Weights of a small transformer language model: 12 layers, a variant of Muon for these matrices.
Each number is 200 + 40 x the weight over its row's rms, rounded and kept within 0 to 999. Layers, rows and columns count from 0. The size before them is the row's rms in percent of the matrix's.

# up: layer 4 MLP up, 384x64, rms 0.323, rows 257-267, columns 0-63
# down: layer 4 MLP down (transposed), 384x64, rms 0.115, rows 257-266, columns 0-63
up257,111,233,228,156,182,218,178,210,183,216,240,169,203,235,216,202,201,185,173,227,214,179,206,133,154,208,159,175,191,104,246,149,205,202,185,126,144,146,215,308,125,151,203,258,223,235,211,208,273,194,249,140,281,214,174,245,253,198,153,243,197,228,230,185,174
down257,095,229,226,122,265,193,213,210,247,252,202,146,229,267,134,181,141,185,169,195,173,230,147,257,180,223,132,175,183,168,146,246,253,190,233,221,242,210,193,208,176,138,221,203,174,299,211,148,183,220,219,272,262,202,150,162,209,175,190,269,200,178,219,152,194
up258,107,202,143,123,206,133,205,206,179,246,297,232,149,252,170,186,244,129,186,232,202,209,210,131,204,170,199,244,175,159,151,232,258,192,137,229,147,189,229,222,171,181,247,171,204,159,202,230,219,187,176,215,193,236,140,247,218,194,260,233,230,277,159,242,268
down258,093,192,146,194,188,196,252,165,227,166,162,211,169,198,191,188,200,206,189,232,220,221,229,181,199,147,153,204,209,148,256,263,232,257,187,223,216,288,222,123,190,197,147,170,177,127,239,248,183,82,208,220,172,257,199,224,286,219,184,175,249,188,131,235,256
up259,101,197,256,239,197,221,187,188,205,214,159,172,79,186,168,206,155,185,192,226,127,191,212,187,125,224,225,236,295,205,171,275,195,206,277,203,161,206,142,205,234,205,245,171,177,135,155,215,220,174,234,217,205,282,166,219,261,198,132,203,146,201,173,197,167
down259,098,215,206,224,235,143,128,175,161,195,155,214,212,213,229,174,212,141,218,159,215,269,250,234,246,209,239,212,184,181,160,146,181,148,172,245,264,126,204,215,87,306,164,192,178,207,207,200,239,202,178,166,165,191,239,265,177,206,231,127,241,223,197,235,221
up260,110,279,207,160,215,237,252,166,253,213,162,172,253,171,209,215,271,203,191,182,198,241,217,161,251,225,209,130,249,244,168,187,232,222,183,169,198,221,203,249,193,102,174,255,214,251,247,153,199,191,242,133,183,249,167,165,232,213,182,138,97,156,208,204,156
down260,118,216,245,152,152,276,213,244,132,209,234,241,173,214,201,174,227,198,178,210,223,151,190,264,187,196,228,148,208,219,151,246,248,254,168,224,129,177,133,190,216,218,237,201,186,204,287,233,234,193,208,237,170,171,174,195,141,129,226,175,134,98,190,260,182
up261,106,271,233,149,130,140,164,168,264,235,196,135,254,275,181,218,222,182,250,262,219,233,162,135,224,185,253,161,249,193,140,150,173,242,229,168,257,159,167,203,230,183,218,185,159,178,204,239,197,140,177,157,235,235,228,180,232,254,173,172,211,143,218,201,163
down261,104,256,209,227,268,237,219,142,216,178,206,274,114,169,217,212,221,252,192,213,194,136,239,151,216,292,215,214,207,221,211,165,173,243,164,188,183,132,172,190,152,243,133,134,240,183,214,202,180,214,114,217,171,218,244,232,162,267,252,221,171,164,151,191,197
up262,104,197,219,206,202,257,164,190,154,262,168,161,239,200,208,179,269,207,179,216,265,216,198,240,182,277,200,204,217,210,226,184,134,225,217,160,108,202,239,195,145,197,154,177,137,328,178,176,162,245,221,181,181,170,172,191,179,264,231,130,268,167,213,202,228
down262,099,213,277,100,210,234,218,305,181,266,195,174,256,250,173,168,211,194,183,283,198,234,193,207,195,211,217,191,172,148,132,150,168,186,242,192,177,192,175,211,207,240,197,168,217,215,118,195,221,224,187,137,198,175,155,149,219,114,197,195,219,211,280,242,189
up263,111,258,170,251,231,218,208,182,233,232,272,216,211,132,187,170,144,232,185,244,252,249,204,191,157,200,81,166,184,208,228,96,205,172,200,200,193,286,172,160,181,235,223,155,223,267,181,202,179,220,191,177,226,141,283,197,224,202,169,189,264,205,186,168,185
down263,104,164,229,172,248,170,210,158,234,204,253,294,218,130,164,207,207,190,188,181,274,167,223,218,207,236,151,254,176,226,220,168,173,230,222,201,177,112,142,190,203,218,194,209,224,314,214,159,191,205,242,211,134,240,202,174,154,216,221,211,158,106,239,247,247
up264,098,231,263,183,221,182,226,216,223,252,198,155,209,152,201,212,208,177,199,195,175,194,184,180,116,252,145,200,156,286,224,268,275,205,184,170,209,117,260,173,190,256,138,240,221,139,203,187,174,308,157,189,246,241,183,245,187,152,184,174,218,148,199,175,205
down264,090,220,140,162,227,218,232,129,228,165,124,229,191,126,134,276,197,202,222,182,179,204,272,286,238,200,158,200,248,142,141,180,199,222,181,151,197,253,280,215,206,246,211,178,214,183,207,145,182,195,184,233,229,228,145,246,186,163,126,207,261,217,213,183,197
up265,106,119,169,238,219,206,209,195,196,199,262,169,213,200,200,130,209,201,171,154,189,220,264,284,237,173,200,164,244,199,137,143,244,182,132,219,210,226,252,212,207,172,200,268,191,260,189,178,157,277,173,224,153,147,237,179,169,249,223,166,233,255,224,191,103
down265,118,222,204,260,210,155,214,177,282,165,73,263,246,210,259,173,174,200,222,220,269,189,205,210,264,173,150,217,156,174,209,258,243,189,218,227,235,230,181,172,259,143,182,136,151,246,228,143,163,165,207,152,252,176,205,224,159,196,161,217,202,203,220,220,164
up266,089,181,189,209,204,173,206,164,124,243,181,280,148,228,158,237,273,202,175,257,222,158,163,230,221,170,290,229,190,180,215,197,232,226,197,164,206,204,214,233,212,135,194,248,171,170,202,236,198,256,184,222,233,222,214,103,169,157,265,270,249,189,125,187,134
down266,096,170,163,236,244,215,186,192,203,164,146,180,252,238,101,210,131,225,180,147,219,208,158,223,187,226,236,237,204,238,219,210,196,254,173,220,231,236,200,228,208,183,243,262,159,243,155,183,280,177,168,194,238,245,258,207,159,169,101,167,274,133,187,200,143
up267,092,203,175,170,182,228,114,113,212,226,215,187,199,176,202,218,207,219,189,157,137,164,213,188,276,205,202,176,241,177,162,212,155,259,212,207,156,178,234,247,191,168,231,154,198,279,149,306,173,142,248,270,188,215,247,186,168,206,221,179,278,196,163,151,252